Each number is 500 + 25 x the weight over its row's rms, rounded and kept within 0 to 999. Layers, rows and columns count from 0. Numbers have three digits each. The size before them is the row's rms in percent of the matrix's.

# k: layer 3 attention key, 512x512, rms 0.077, rows 179-214, columns 448-511
# q: layer 3 attention query, 512x512, rms 0.0811, rows 180-215, columns 448-511
# v: layer 3 attention value, 512x512, rms 0.0702, rows 128-191, columns 448-511
# o: layer 3 attention output (transposed), 512x512, rms 0.0605, rows 128-191, columns 448-511
k179 097:503480514482517548546547501496516489492487554491461450505519507466488501464504496506508488471506489509488473500462487519514495530509510537461554544507481518492517504450495501548506450466489487
q180 108:506519505512485513481514460495471427474479454420453478501511490471481522464527458536484525467462499470522480524507503475511531480494494474502493568453521512496542475473480504535490491503451504
k180 102:487499469496494494510510511491490475546536473503492510486454496554516438511506477496471583498501461535498544495516508512479454535461515470492493482473548456465479494496492508483466464516529494
q181 104:464508464460483483468491538472518466504467505511515490453528462526494499493475488487509516477471513479520508495481499522531488472507522515487484498475496498453498505532483521500483524520497495
k181 101:514493472502535480475500511528476523523522502516473483525505496438475486503518527461526489513524534520496494530504477522503517501474492515466558487558539476527503520508450509481513486530481529
q182 097:494492504459486482446494494474532504485492530480492533534485527535458509507516482496478499490506479522515488465505499499549497494502482487451542452473478479491520502518473525557516490453461510
k182 103:507536476524433540503498503479475552497504522499530470503513493534501516496518495513509520459503507517508536463521504469476506543529528515501475436513530532522516485485479474554484509495502552
q183 107:558519496541564498527530509497491474504472483476521522486524454485509520511487530448483517494471500497526529466492492467493478504471501523522464543504489525461499473492533492514495530507516461
k183 099:534493452480525505508442503500466481527455490483516464510478496503506503503515495538496476503497505458483497518478477528441484515467467482517531516501512516519499530524545483482486534515548463
q184 105:490534497529516513474513512504554507487490505523494508550482532479479506478532504514524519578506528486510485464473539517517506481512496450470490522484500487515485504494503445474448486522488461
k184 103:518501501501512499475507508469513510468490505494453478479536481496537492507526527539469468471492520513498493487479489509476500516480487493501483460496485496519491473504489454423517544481493525
q185 105:533524487513463530494494468533521526490509486588500486484525493504488539512544493499545524546499503521468497485525495442466492511502507515514440460532468526480484483513460507489458443503515521
k185 100:471527490489496524446499512471472504459495521519494526508489533500510492446544488485463481490533553523480437485489512512525539532490526487472486467531505478477511550512512506483520484526460496
q186 101:500508505497504493553513494489522490514525476539477487498572507492534517510490502506513496492533485556524543493512518447494484495483500478495512434512516493483517494498496501452477482495485499
k186 100:523476492522508514482491500507501460505506510537504538483491480489479484470435502529519483499453526494539500484487496506485480483525459478485502487415482498505490499509518502483465484502482529
q187 109:496501470550458543494530514496479480491485498473500462502517523526528520461515507498490515471513538471486512530451473500482536476486479551516467495512500486501496513508506544461484533446507527
k187 105:459508453490502515519489527514501482440455478473470523465495524495507482493508508509493472488512527494500482496546483494484460509542498515481477526488518502498470498534492498552527473487502495
q188 104:508506501537531525466522491544463501473484524462517479507466546456523498472453540480507528472516528454495492482470477440508526503472490547502499487507529461491489513520502480526489477511522465
k188 100:468492526512486508453443519524541503504493525542481526495497509461513494509525530471501481492522475509516527494519478454530513472495455504476562480502495476502475533495509501496508432487476483
q189 103:502511499492463496506506524479472499471545483467469511499486524423516501472474465455489469479473529493477511478477504483530482497510501512436464500502501507471458480510508509506504467487517521
k189 105:472504480501534477480477521505489508518489528503553578484476488508468564522495496480484506524519492503477504500473494505457463491520450479474478495488436527458506545511481486588502465496476508
q190 105:500486562536496485524499475483469470557480497503517499479518490514512476518495480476517509482486504522526513484490507478513504501468505518538455480468505515490521510535494523523522470540516570
k190 107:520496487526472498479489484485463548532479465521539508538525510485484505494512465494478486495515523508480529469517442492492514479428501491475546578482507503511532489484468509439489500489495477
q191 103:468508502521498481549480517478510477494478487508483517544559466469504512459507486501460502490535478506509491506514533537498484484496543504504515495515478510524496505466498490543492464456481470
k191 099:500496510525496550510506543463503509470467487495497490526517484514516491508530526458531476506506485521501472545490495547495539514507498512540477487495434529514523469509516521440512480532485510
v128 119:486535525497485519477498488522487525520450534507484522474465483461489533500508507514494492505497505474561522496507529501513483516547504518521493522510536475531467516463482517506524523508445503
o128 111:509448489493538489489526539524500522502506505492542474527499530497521508544537519469473465516468535494498509511542489500453581485484478469529524477503485537499498492492499476473517496523460479
v129 105:504498550454511511516459484522492521472490518502530493493539489474503489510496518476522475494504476517493497551488515489538534540487458453519518511551493471532512475477505512518530502493495463
o129 103:541484519500477527505484511469513532507488467477473498533476512512534474489528529528497471498502509535487481489482477509456496503548525471462529531519516550491510472488488509491513569506500497
v130 109:504510511503500504538465505504534501475519506500506473514547484504500491479515541470533513517519545508530496488475503508483438468488513525514502479494514498497498511508512499495520472479518513
o130 106:492502489503498503464521528496489470505487477492481562478518467480485479494470524472542484537459510492479499443511452542510515512486540466477529533540486473491491483478518485457504523577578515
v131 103:535542505493535492501468445488500472490496521537523491544483505493485495489450479481451525500469485481498470494513531497516466480487476549496477487488522487502513526474507488496516523494512511
o131 101:460449494511462530469476520503463517555499502466532528499475468536477475483547507495523521513503496508546491516494502461500525526544491454522504505491498498493520524538510498508516551488534491
v132 111:534510509516518528515479503509484476532507464523514468532462509460488486524538537525518508514504497509541518497485527517486566532499522495524487499514521527470484529508412466504504537490484499
o132 101:524517519469521495489513490501515485452446514541459529494464474457532500495522501520503504483544502472480507509475469461500461432481487530500489498461506506501515454488519487541477459484514463
v133 104:498526511498464476484457504509501472531450509468494489525510486496467497490479528518514531504492499490484501524504508501514485466482530500546442517492482491520514496512514504488499521544514494
o133 097:478485470466550523512478482493499541512520492465524514482494504566511483489465492515507450477469454471520520485522510546473520488483511512525499518491478472538511506514482489494464517504511493
v134 107:524498457490540493503474473461519542513553535476479518465480479468498509494482496503471543540475488501474502474506511510460465495514452518468463437516501489541519487532462520518520499491491521
o134 099:520497508489506488506568488511510531520521519520500526557480519487477466503521507509482483484497476526520475497530473486540483511522511468491506473517507478526512472517502438533497507522539457
v135 104:539461545498477474501463500504506508487461506475542531463463484536484508515502523536489480539490471495501499512512497549508479505515540478539466468556466477531512484461528468521529484500564455
o135 096:504509459540491548518501537487537482463500510520496472461493490466482484495472503483481467481498477486524482527487503484482485524519499510494479490469537530458464459489511521493476489519471514
v136 108:467515508511519506543478528477523477541492491497505477492515524499491458483437492500519513471482483514495484445473495516495514470495503509503531519508515506527470508464472525525522456536517515
o136 102:503482508525509529531481495528484473480534481474533494481500470483486512528468521480490519500485494509489496496506473529509482544477496516484484508446523494496519500485525472472520559492515467
v137 107:483512511507494507488487482508510493498488504530477510518515505543496460482504540491536450507493546491539448531486504507447539453488504533505526469510500473511512496470503494465471470480500480
o137 101:498489510537487536497498488496563538466488483483496478516475511545494540554499489491472508455523489548473500522466504511493501470497504483481493533442518516475534502485506552508514515483490557
v138 112:539447532505521463482511477514519514533489487510505489496491496499535483526518435497467508475492513513512520509492481498509493493498490481522529459534512520529501487478540475518504497503471523
o138 103:510533477495502505513503469531496501468533474539476502507476470514478499540481514493513525510520510469496472517481508459532503478519511550504507534535488488485480475503513502515499463492488496
v139 107:511492471503497528492519480487507531489491516480536473512501507505535499479496506513511487500516472510482520466550524506480479509495505542480517479498459464490491499508549511490451479498470488
o139 096:488526535521551457531496466513467499546479514512529535542505493507478529495510521457524510490534504470489529502486484453492516510486489470520465486497527489465482542539496500515475535485531515
v140 107:501458480492508545527483495467504459490486529499536478503540472551487497513460532489502490533507484529499453516547500481509549498495460517440514510495488477469498459479497502519534538489533488
o140 103:531452496473464521489508492484471499503480512504545499474516449512508525466481430530519526491543522500484464523495483504475463462492495530552465488507523468498465488485506517516512537493497517
v141 103:476483518465513518500472497507480506495531542494542496471518527495526478456505537516463524523498466507487501496502539489520532488522490533480494524465501505488453477490485485474443528509467502
o141 093:469524486502468511506540506524507451518487488513530468522496515471474524531491467472514485506550481506537471500492506510504481487515505496490453535538513527488524501456511487535505532539519450
v142 108:514490488532532484457506506484521477499505479552513514459457518524455527536524508529560469493525526490537483521532508496483526511510489481498514462499527482469497476463458519477507479502496489
o142 100:543507487491489520481490468471499487500545499496493475517530507488491512480486581484488519511504506465500497541523479482507471515514484503460497521487512464489480505503499512489478498483486549
v143 107:525549487492482482526487477504494486516509533485522497576463497513517486440474498535495457482493548506470496535511533500464508489548478507554463495465490457434484489467529512486513469503483510
o143 097:536486483504503486524496531463457509490496455479516443472499498486510520517510521492532486490471505512476532497428488520542489495529481499506497531494480485515479560516507503563549480493596515
v144 105:476498534477506490425511493515490519532552480512458501499510514530446504475504532507496502537510499535491486498487469540478504494490518489531527454519494523471513466511508504510487500521465513
o144 103:505511534501576548494525505519506489472506490493476525500521491528503516489506471486471508523476482454515470473475550519502472456480498499490464552478488469515482452495513540566480495492517528
v145 113:474503526527504484521496517476529525549539527506483550473496482460473489472529528481521467487500510487436485519517500470502467500520477519509548497516501477515461505514494554523482475525484518
o145 109:540524469517466485482527494538492494492474470489523453529484503488503452493511499519490458509466466515482589459516494497502546524489500524499515504500500474509547531495504522489514451501510497
v146 113:505490520513504435508524510479507462497534467464486511462507506537498476505494509516563477544500518502483499461520519491517465495509485527469546529483517506502540514420523506467496499512495473
o146 102:506482544490540542437562508533568496525516511498513503484511538506488516503475477472487517475533514500542499503515535504535522498470469443507485539497496449512494481481500535475519499525482488
v147 110:499488511500501512510458534459532505508491516502531512468487521468498458506503510505513503515485521498534462522503524525495493473524496476562539526503522495509485454478498513507492479513502490
o147 102:509528474543445504477462510531477446455532527505518484490472495525490528539538507534471460508518499532519475500495519536497477553513491560466491558492461501483477517488489506526529487529497542
v148 115:471558454500485506547445495516551451492494482501480461487482497510468518504503503485531521517484531504516522475500520474515520511449467524512500493511535516502468494474500508490528478523487548
o148 108:518453500465466510485511485506496449521536529500534468518510517487497485482477502495523466477483504482502483487513529469443481485521479452508536511453512530520511487485507502541540490489491496
v149 112:458500485519453519493496520471496513477494488493474523453504499518472487487505475480478535541429539558522478493486454495549548465503500476528539538513559523482520520516560487509557488534522479
o149 107:499488499481480504497528522508508480533519503484512525525565472506492515499542485525457501496491495494509483466529537494464488484520512523512492482507467460486487502511513506489492571509480492
v150 110:433488469480513511489511489490524511517510520481544522538527520511440496536525512481465507490536500494488502493510439471494473521491500510486506506491491497490528472468486517548512485498500532
o150 096:539493542535489511445498498532506520510494519486504463498535516540547508487518517475486501508554471485489525504501522498500519509552468495522470482541494500525521552510452484484504492518468501
v151 102:481452399500517501515472482501516516510488553519480538495513512546440530488535510484524453517526479497492488503503517534499473486463520536487529488486504558509493486541474517496531469485481494
o151 097:500506526498490480500546516473557469503511494485470482522472508505487524481491493482497488537483470524520516539491528548526518502504509519495493473487489512512498487483519525500528492461542532
v152 113:501518511502511488519498474480500504479538531547462530505494472501522544509453474487524487546497489547527491460438535509498506496479490506500535486506497477504487475468490552495462511512450493
o152 104:497557524477500475448514534483453519520480508494507468472518490477510516497520493553480533508501508540496469493500505552549504521530524510522512550521486528524499490519481504484535528544494502
v153 113:507498489503535488493505491503516528467523549514481549535497497495490517494471466506579492494483495524483504525485521496489519477514481545491513470435504514479508524504563505462509496504458481
o153 107:486532517483460503509427532487490500482519504469479477466471473488568495499487542489482510497499522473527521484510496560532484502462512494510489510481468548458487520516492534540525461528497498
v154 109:522473519529531497490526498486450504512492539520537496488480498532473553481482511473460485468532468487536529443491506494473531487512492482519523500466498515457495543519487521507497524483488473
o154 105:465514499512493491440498510441528499487530458491503506502517498511515514479504507551485543510458491499489530509521498501511512495507522515537549508499510481481521535511464503529496481459516507
v155 108:552485521498486495502474517503500510514510503479594478463504492486534541503523514483472494504528483490490496547519507540518479459497562509484506538549512487511518495468472541506507483506453518
o155 099:483463513496523489493530496503494477464533513503514520519521514500472490525510530455502508512509459516492499521514519499550513487533477490490502484469499492488480539530500495479474441513508516
v156 113:503510485490502480518506480477513502506477459502505528486529526514550472515474498542509470492509503489511540520500527472525539501542504521461486515500467512502523492498487484503465522539485492
o156 101:456500504526511532475502511466512508505518515534513487522466476506480514495500525488479460482510489468542489492486519512531514465481482442499514518496507502513507519508495521428526478520475451
v157 103:474478504483497482495524479467472510485477548497478515500505485488534502551510468484518502515536501493516486457457530500518507489483565451524484501482468548521515544467501474515490523506447465
o157 098:484535542475464547520507492492478519501474449472485516515530506553524522480512508494473478493549487492508476474520524474533495450519462514504476462511547430480506452548519481474472534487517477
v158 113:480530524501483480464513467506485528538516512509520505483502498478506511507503499520472505507489528493488510508504477488533515491541451510485493507491526506514502529493502523474509465479498420
o158 103:492461473435468522522469487504455492472494512503521489488535499503511529512507578476505455486556548564461472533522483516446499478507498461521503510487555463536487443500506506443506522469544484
v159 108:522506516501536453498501459473479505525543489527497541488480539495522465547501487479514466484464496491451518523513505491513446469493487541501504512469475507525551499474503545494511474492520523
o159 098:552470502503505544509541529529493496493474491551533437496486481494478524481484515474481529541489476504522550528478527497505522459511494516474491480478439506491485544548511460425516489470524492
v160 108:479468491480501450527481460532506493475471569509467506567501526478459495526480552520478528476499455517464476532527520533530507492518482476490511522540533513471455474496504455464518509519499474
o160 102:477493482512487510495540498549441522538509503535547505497523463473499481473536490513498510517471495531546495474493478500509491511493551514535510528523460519524475502529516536455526487498480517
v161 109:503511503521529514511482483510499482563528533524476472491476489446547498485536544509478495496478507465522516498535502531505530523493485493491498487457498498499450484468466534522510553530525488
o161 105:461494444540505489517458515498535512501454477503508511508497486505512519506492459494549496547470519532491527518474481455465482514480484567518497509567505509524529475488517483451514479511510489
v162 109:528470481513482511506470478534506541474505511466499518476457488498501496518510486526512514531473469519477532524530516516506543487510485511490523538508522509529496462485476515474527492506496492
o162 102:525512483545519501516473479452511472503467477507546540526535472488493522500536514456539480487476457449500475510477473469469518493479510502465449474518497565494526488484527483459483508519524531
v163 102:497502495491498476491496517485461515506446505521541459483509531504485531508467491497509520534476481525505526490522492532531479485494493498540522534533470521486498496483555517490493483488490489
o163 095:528470491488465530545483534534478512530506567444525488517508517543494482485513497515508496498481505481538480515529514526483524486520517448474495542473496451479532524525535519544531550467530512
v164 110:486486522492518513492494536529516489546499500556493491504475510544513484486490523503517475546503478501521485478504499487492510497531536549515465471449465537458470484495500494472495572479491489
o164 101:543499531527480469472508500476456476514485489484515495482467515474486491509493535473476503503485496462507511555522496535519497468463488506503513527505521473561545505498521488491460461520481526
v165 111:485520480485501513473540480539498500520489505473514488509469449520492490498530502510468538504501463487536475501516513475521522474521506491515454455481502460495526526566516493499536486554499506
o165 101:494480506476484505502462498492502477509527468480513497497498517477549493482476490496531474499544457505539549509483498506521471510472495482482554525521463484522516486493503522550480508503491482
v166 111:441481482485521454491500481470532525485494488500508516513532449478547496510504495550508453490470495509475490499476550485542477465497486477515485525518467509479467474496489461539507484476500510
o166 099:507488482515531490522468514518521437546483504457473518497439509474455481498510521536456492514494513505517482498506475485494479515481533533513506495495518495498534457507522528534464520498475479
v167 108:508505484541507453490567432502486510514491474515483509474488474475514513568494501523518497518491492486516536467516521518500471495475508537456474521477529476482495509549507501515504501485497458
o167 099:519486471479499497470533516483493509509534489483481553472534507447459503478496539507552484464509490521453506532508536492511551484514524477538511484521457505498522513513466516491509523480508545
v168 115:519498487507494563489482512528486549482495505529455532499463488537563505520534501493529476554518556448516468504509495499545495445462500463495519491487513487509488492514490499499501480473538490
o168 103:504487448516506484497497507501532535529458517522533448473478511496470505475481496504504511493534477513483499507497506464538488527568491500506483495533498469469564464485543495492507510515468519
v169 111:487510492512519519493483499474493526524506508481493544510490467545535515516515509499461490481509514489497489494530497476521481495528467510489484484472512464516499497529552493509564525477487551
o169 106:495512528481485497497504522481480487465533481535525471454514523473522467505471504526498497524431499466521516486494507566491472491497502501488483493506535485500484531507487503496534519504527514
v170 102:441483549493476507476497471501493467480499502474508461475500477511516468486545511515491477452456487487469496490537529468536490504456526498462493489535491518510470498497548524518535522527521506
o170 093:464473493500484506465507561524471526500498501519545565524495516473541519497501501503456520534502533494544502512531460479470478543514512504481519467502482483498481512494477504530497504435506502
v171 110:489483551532494492489551487513472460488495528504501465497507524486536520490521535471497533513527516513479485469489480463450522506472500485495539490482506491452493541514495484503497485476492522
o171 105:538501478472516556494468506459501532493509464551499528490560477475527476485515513528487467512517482505539481484497488493526522506472540498499502507480520466520504491468487479490471496494531538
v172 104:488505473507487501495497499473500504501475490508463475495537525518479507481549531517529524468511481516484462503473487473505515506502479548489492518517493493540497479485479543511482521509538498
o172 096:494530499491465494508511491479541430482469492465512523501500478488479517543443476520536485534505470477490507473528486490469511477488536533477524488511484512455483481521470484522491509508500502
v173 102:501533539489487492532507535484493522502489512476487534544533475498491503469537480488506491527517478489543501474524539482483505519509524504508474526482480528513532495495535481504497503469507433
o173 097:504519466473546525514518520459494492527494479521522488486520489528546516504475547498521507450513474494485485507439494517548543522502540516464487500536506492474454502507506507470486465493502525
v174 106:488482502505512504451512471519530515509479510498515438524504492520570476455516494501473485512483464507482485514521447489496506511489515522528450532499475521519511490529534493494478542486538463
o174 103:527535460476475540522512495436416488480485504501555500539505488527499489495481515515495542499494508528484512516513483521501494499529513467521490455479494470483484509513490492462506498489516557
v175 109:492554514514450473496482507467476512547479508518477451503536487545506524456488477515503473480472495505475465501511509507494481490489538511509506487470501502475501477478507523464480474544541493
o175 101:499442513488458498505483519487517416514563496502560541507500526476493498515489559491559480494502466490498524507514465468509488531479477546485470533515468444493509515531504520490537545508531507
v176 105:491476513521470491476529470444540490449499521488546512526461506510505542520487496491501530502503476485486518491521488515499451501493444453494492510514550511482490542522483465496523466524460544
o176 101:478537505478512520476500511503483503499541505513492476480547538519491455515471527513419462517540549493521528468509512470494474512511503537515501498473478488456471494549479530474484460513525465
v177 105:424481479516508515492511489462528541492473494526486491493500503527501463492546528493501502473521504432480465552474477464507492485492534472439487497450491528476517497498534516509502516483536464
o177 097:517495500472458495519473527506493545494466528490570489491502490540485500542515489541512464497499484544487532429525507524516499541469503551537513469542501500494491535481480486466533492496516484
v178 108:536507501487504516515492486528488512495530529512552492498496496467554474489481526527503470512563497512489480526442518528499480513525559482473509507472482524503485492492520502511460498461478477
o178 101:512455540506449479469485549535522499512471466542513482479461491495515519485461518513440482507460479477543495522466499518529517523454472498510461581532475474461464489532500511499512487495524514
v179 110:481490532507521552523473507490511519530455487491483501481497501404468531512537519500523516497470519510481521484448494498515534513473477484526505504499456520515454488525514502514487512537479537
o179 103:508499484503495481471471523538477498516490470538522509494473498507493505461529461475493479462549458480490523483515520513519508476527461476479535467480459494502495480479477454515497485539523506
v180 107:477512506501450436545471500544554522466500539500498475525569522487506521452491481473536508509477498482493469516523471504466532488475499515489521438500487495487484507471493467481465493485514529
o180 101:485491525463499518493492498474481473504515490494484509476515552524532489496521531516527476509539523508481491468492458519548485496516478489529511560506539489524503520498501552488511476489481520
v181 105:481462506518520514449473479500542483472475488506487509458442567510464540559482504539501510484547494489463499464494496500455472505511530539515477453508507530493470479499544481473494455500475528
o181 097:489508510474532453504501492509525485520468437497535472488510496496508487504530519472511496515537518499518480490505473509488551506492505507502522514471469507489504520513487500456454503480502534
v182 108:495539496442487514488527472508480428518527515494509510483503526538507500522574535472540503519492515516519469485498509475486483493452484515500534486442502512512458509519505514477472504559499502
o182 096:468481489506500488546500521546494516489539512530541509491552465522496510453504492479478510516512517495510516528520491498535471511503478524480550506487468467510534492461471514503505451506486527
v183 107:500506538471485497500502460473492507483536483489507546520499457470474524504497508490469474551495459491499508488507498550528465513468486505517515506525543486483507480465534507510468515521589488
o183 096:488498487494533514513490504511513488479519526493515470530497519477468511477526548519503499490489500522523472471542481483503477526494455457507459461519489520490530499453454518539522490497480512
v184 109:512529506475503455503448476521527470483524500483485512507482511521509500504462476511514515502501571522521491456462499523535488486499512497481522517511502514493518541521541505490489495482482527
o184 103:498495490467523556475531517488488501526482493502465518521494487518515520516476505493565510488496507487551498515533536555513478509536493462524505496471468524524480516476504513544466527467522474
v185 106:486509518486497502503478551492500541517453537488547499559497536516513456524494494528519504440526506490520506520499485551492490518492484528505510519522478485536499507526528504482495490483492555
o185 097:469520507527490503465457531475460472519556466545498501536498545507452522480475502459483467457455478514505537533503507528527495470498531480513551557503527520484466518519493498505490502536463444
v186 110:464470491508465477455507488487493471470553513492501496474508508468546526492471499488534475537493530495502510461497517464560502530513530518499484554487568465482498504524520464495480491506485446
o186 105:471518480506526524503487483436530499499456489545479486491500497540501527479528501525526515516527509490513446479526527480481505475529489471505498509486472517483454495473471547517515453510488524
v187 105:486453473526502469535489501493502510511544511474448511529525449493528531467509465491452485467503442503522492495469479477508482515511507483537489526502467459524485515524508546517468487515483493
o187 103:517475504493525497481519497487534488525515474483490520540503475479514469475506514460508526518510460513470501484495506472522479512499508520490517506548498503469522527438523527472534483492495470
v188 108:488509509506510469491521524485461504537491495433511527548494474493549493477493494506468511530540495483524482519501494476476530499481477496525490515486464536487487495521514539502468502485521532
o188 100:440497522520491524536528526480523472466520519474503487495518470510482523471496504487537516505457548488510493497525485479536469499494487516494509502499526439464477435473524523554510533533552504
v189 111:509507455467515498487491498481538517494512509462548517475499533499460451526497464500505486508505523499518510519503505489524548528500516476499531507482492492512494483502504463486546521509525533
o189 100:493503548506553536489466484467490505475468492522489494524515517535478516536519506516511520501473495455476518510520496520481495477531503513501502500478530535484463545536507471441508512507500481
v190 120:467472539503500513513485508497446500495487466489506501532507476487506526518513489515537518489523476503488534502472475543536507455501518517537473517515482500476491493510519536520513538526504511
o190 106:513490442502557529492490490455491545501498530495512484496501510531437531510510528532547494488517528470520489481511493486482512477508465512486475488479522517517471485533469509511500508506444493
v191 108:505502473484531520462483527519466524526517485451470564517516457465486519479470524532469519515499530499446570460538507528490465472488506520502493458535499483472461544478527516492502474450537495
o191 103:481501544501517517513499528517589513507501511518479494497509510490495507505497524509504489495468501477471454531440492539491518444533497488490534482458487503506516512489495497505512482546544509
q192 111:519539488494446459487523458505503488500467498480535544477450487517533495497508520472460478466524501524482500528492495489499490467471498491502473507481522495507567497487504471516412477521508492
k192 105:489493514504495461496505521502510496461530504470511509454468469499496491487495501476524474551485506468533503515469506501505492484491515528483502493489541495465479470537525506484536484506503493
q193 112:493472484508506497469476490496478523496498517505504472516515473461509493517495484549505493485496535517496485506496502468497429517510504486537488477477505536513495530467529501523494482507488515
k193 107:499501463492518513520467492512499531515497514489494442576536490536460498517511499475519491486504537474484517514460521535511487541501512463513522517530480523537457538471486449473505465518454544
q194 115:525523532513476498510491495475488487536522453472469477489517480493474524517446516514550511510508507490500520514521533506491498491456538500515498523512473465486500496531521474472512500437488513
k194 101:496492500490471454515485488536535501477464542542485480500540496457511549543502512546519483527493472495509532481464533487487524530533522502518491508480476521512541486485495573513474474519489514
q195 113:480528482513484471484487436519508524489494477506473515465522515521540504455482473483478463493484469459479504540483498494499522491497491502548482463550458540527463541564519459529495527478510488
k195 107:471494447512506485512505449556485519502474492505495505530509463496447469547517506491486503541548512500528507481488483522487478490508498495534485457477491511503492502498477530494519539492522534
q196 106:504511504526507514505477507472472493508506481456496503527460473537516493504527497540558518533472482483523507532467525488490493482527498480463536538435484493499472488455478512536496540505492520
k196 103:514481534545505525491528487476495485505535499476502527504528548475451505462525554510506580490515510495448498492515510522514466520492517500507489537499512518513524487490503515538530484487469484
q197 112:513552493480473493441477459511490519513481512516512464493512467499482454492461515509540503519474502484498533500483536501490484498475473494542534458482522494545500437480514514517502514522482514
k197 107:533467469459491475485540509538510495473477477498486553452545480489471513495541499464543493481512481471476496513460485519478526476469454513524511500488479522492515496516495453502469443511510484
q198 114:466503496507553510522482496501507521495513458474474518479520488502509494481542536496503539499473501477491559476484517456508498522480505499523519462537540503549498510464513517475494460463525521
k198 105:562524522479477507516462526504506488503480506508535492505505473480516540485529480482495487493502504481510491493517486474508515505467523449520460543533508498476498499506474489468534458498510476
q199 116:549519500491507479522468479512460466470494463479524519527548525449519521476463492482490480462510493508507498524496452529518475502498476508495495460491484481510498483524484454437502523457493483
k199 107:517523459518482459474470447516472474533504448503533493450501492467493489504430498489454508508524482507488514521535491522542492514518502536527516501524457530530519519488526479450507499489520468
q200 114:504492486498451527487495437462499505494493495469536524490497485539498540509521510536477565491485486508500519461502486504526529446525480525523518501501551478506531478493526480496487515530515495
k200 103:511534473549454507517518516457477507532488490477516483477477470497503490495471482497489435518522506501526471470508529492540520501495489465476528454437486513513530515468509517497506491482511537
q201 115:495503487506509525542495475513532492497521501569457487461524505477491515482531495498532505502489505518485510533532543500493495508472522477496483481499484524475497491499519477513480511476497501
k201 109:526482524526487506519502463489464470490506517497515513496492520513495547532524531519487460481508529520523484496500502471524507505473507534535500476461521519463492538481475541504502472468509508
q202 105:478528485480526521488516467499450513510482536499465501543476475499528476479482518456540482516459512505524478485496513493544490543488485497451531509532496531511532479517469443486507502509473520
k202 106:486471530473507523462497474454500525495479474459503551496497545537520482501484482493468457522484500517459520529491506473473553534488509499469516477503496540508505508479512436521480527526530470
q203 109:513503457539482442483504490498443524515465508484529511465509499514496488486506507507475511565477491464568526471490501482541545489514503539513478490519463489477487507462508521483511496502524506
k203 105:499553508480494502474487505508491538476454500528532491515502491473478527514498521514540491474485517528545514512540523519468484501476469520488511503495497521497500534501505527547484464549510512
q204 113:531457455557498513472511480530535480471490518535497518480507517511559471521507499479524509510529518559495500512462504536502483470507532508550462480479505538508491530466487509530529480476511486
k204 109:527477513518508496487476480503481504507488525524529525499501485509468495480521454468465487486553554547501498536532515517517515487551499506511490527520473496488446470469510481562482510493494495
q205 111:469513494485503557491483519467487544528502490546476523491440478456488516512525488515521486493514491487531534512534435530510530495545528523493495517506498518467494489510490520503503521554479540
k205 102:538500482533464497503484505471537506473491487554476477534508482547517543538486526501477517499480454520532468482529550514486496488444518465488490502538512469449469523518507507458498482490509533
q206 113:471461500493489475489475490478494503534506499484517539437521526498536511480542491517480491512488506476503503514461475525491548516491482485473508472484580514517530477520483490486523480509446505
k206 108:479545514506497477520501526492490514475560504502526512509488492481495501511541482478525484524511531498492480473531512513527498526471491491510490472489527506493494506518485463508508512522509477
q207 109:500494448496499463467537483518464485503525516530462469518482498492482493482488535525493512513495519529534528496496516499476496481494504463491520501514498496521528510496492524495469493481493477
k207 106:481487533482560497518487519513528470469514476511498550499521487482511485508456462489466509481487516480496512504497490482475458520496554524504471523481526450519505538534466474487490503485519502
q208 113:479505545524488502519530478506505467513478494514517515551505475460514501494525493500508518458528447493481487460517516491496492507526517458480468506488520519512528533524513492523501483469477501
k208 109:483538478533478456530477515488456546477507506510491472495527511512472520497521494522442525526470563532483527501517530533488497464481535523482508477472494482513509532505547491519485480496496475
q209 112:477494528493502461472501495493495486442499532463541505494486507520560577490532474474503524530519500461534517518510488502509484527483501505522468533500501531514484500492507450448541524518495491
k209 102:481521473542535464510469498535497490533528474488526553488492481510490489497557486456501517460499490508523491523473552468464498527495507483537483460482520523465486533498452531462457521518515528
q210 113:522493481567536542525481534489476492486496511527508465494478488481499501491518458483480542502485473466501467486503451494510520446509531534517492522543510469514546498483460489512525458476473484
k210 103:518504526515538488500477524513504471462518485496502471507510523471508474502480492439495490487472484490501490555500518490532521524529525486460563464466496522517510461474524495495511522448464508
q211 109:520525496517480485512500509530535512502491486505501508513505493544515512558527477492511491524474463505522540524477484528473505509497490503485556522542534512473487497473479541504539486536522515
k211 100:492496525506500456473514460507467531519521511536500498471486490491505475468513537481473509489525522504557462476478531474468488538486514512498499508531497487494537511490547497478503508536502504
q212 114:500510455526514480445490484507533547531524481512552487452509445531480503498491468509503472458488493472558504487485469530481484509460492505488493521489485513522457495516528539492516517499493473
k212 104:463497479521545494489509500504489511527526468510499466543485527515519514523512527504489522470484518487469546461519475458521515501557464523516510529502501478505541508486524461520493492482511461
q213 112:470507501474488504498531513472562524523472490499505460539520496498523468512499450495538505515509495517474538477510493502475521523540478544551493501537462495522446471475507435481526513487534574
k213 105:488497490497532488513494502505519528541533467477521505512477474493475534503470488515523499492546500506513523517477578524535511509480474478536523507492441523472525504539512484522496494474439492
q214 111:447518468476483512502486455487498467499530492507475505485487538509500528527493524470482525538551490500532501509504546464474479534449500516496562540526519500502521505513474522466487477459489495
k214 098:531454517486532519529495509479555500524496496508495514526489463419537504489481515518502533507554521460475496538495528509471464513504521452531438505507476479500451533565510491523426497514479453
q215 113:485488474479483461517520524475530530520455517463477504439487497485522482499484508508490484516540472491492537493497469500486492514561540474561460501482477486487493527527535519486468502471515486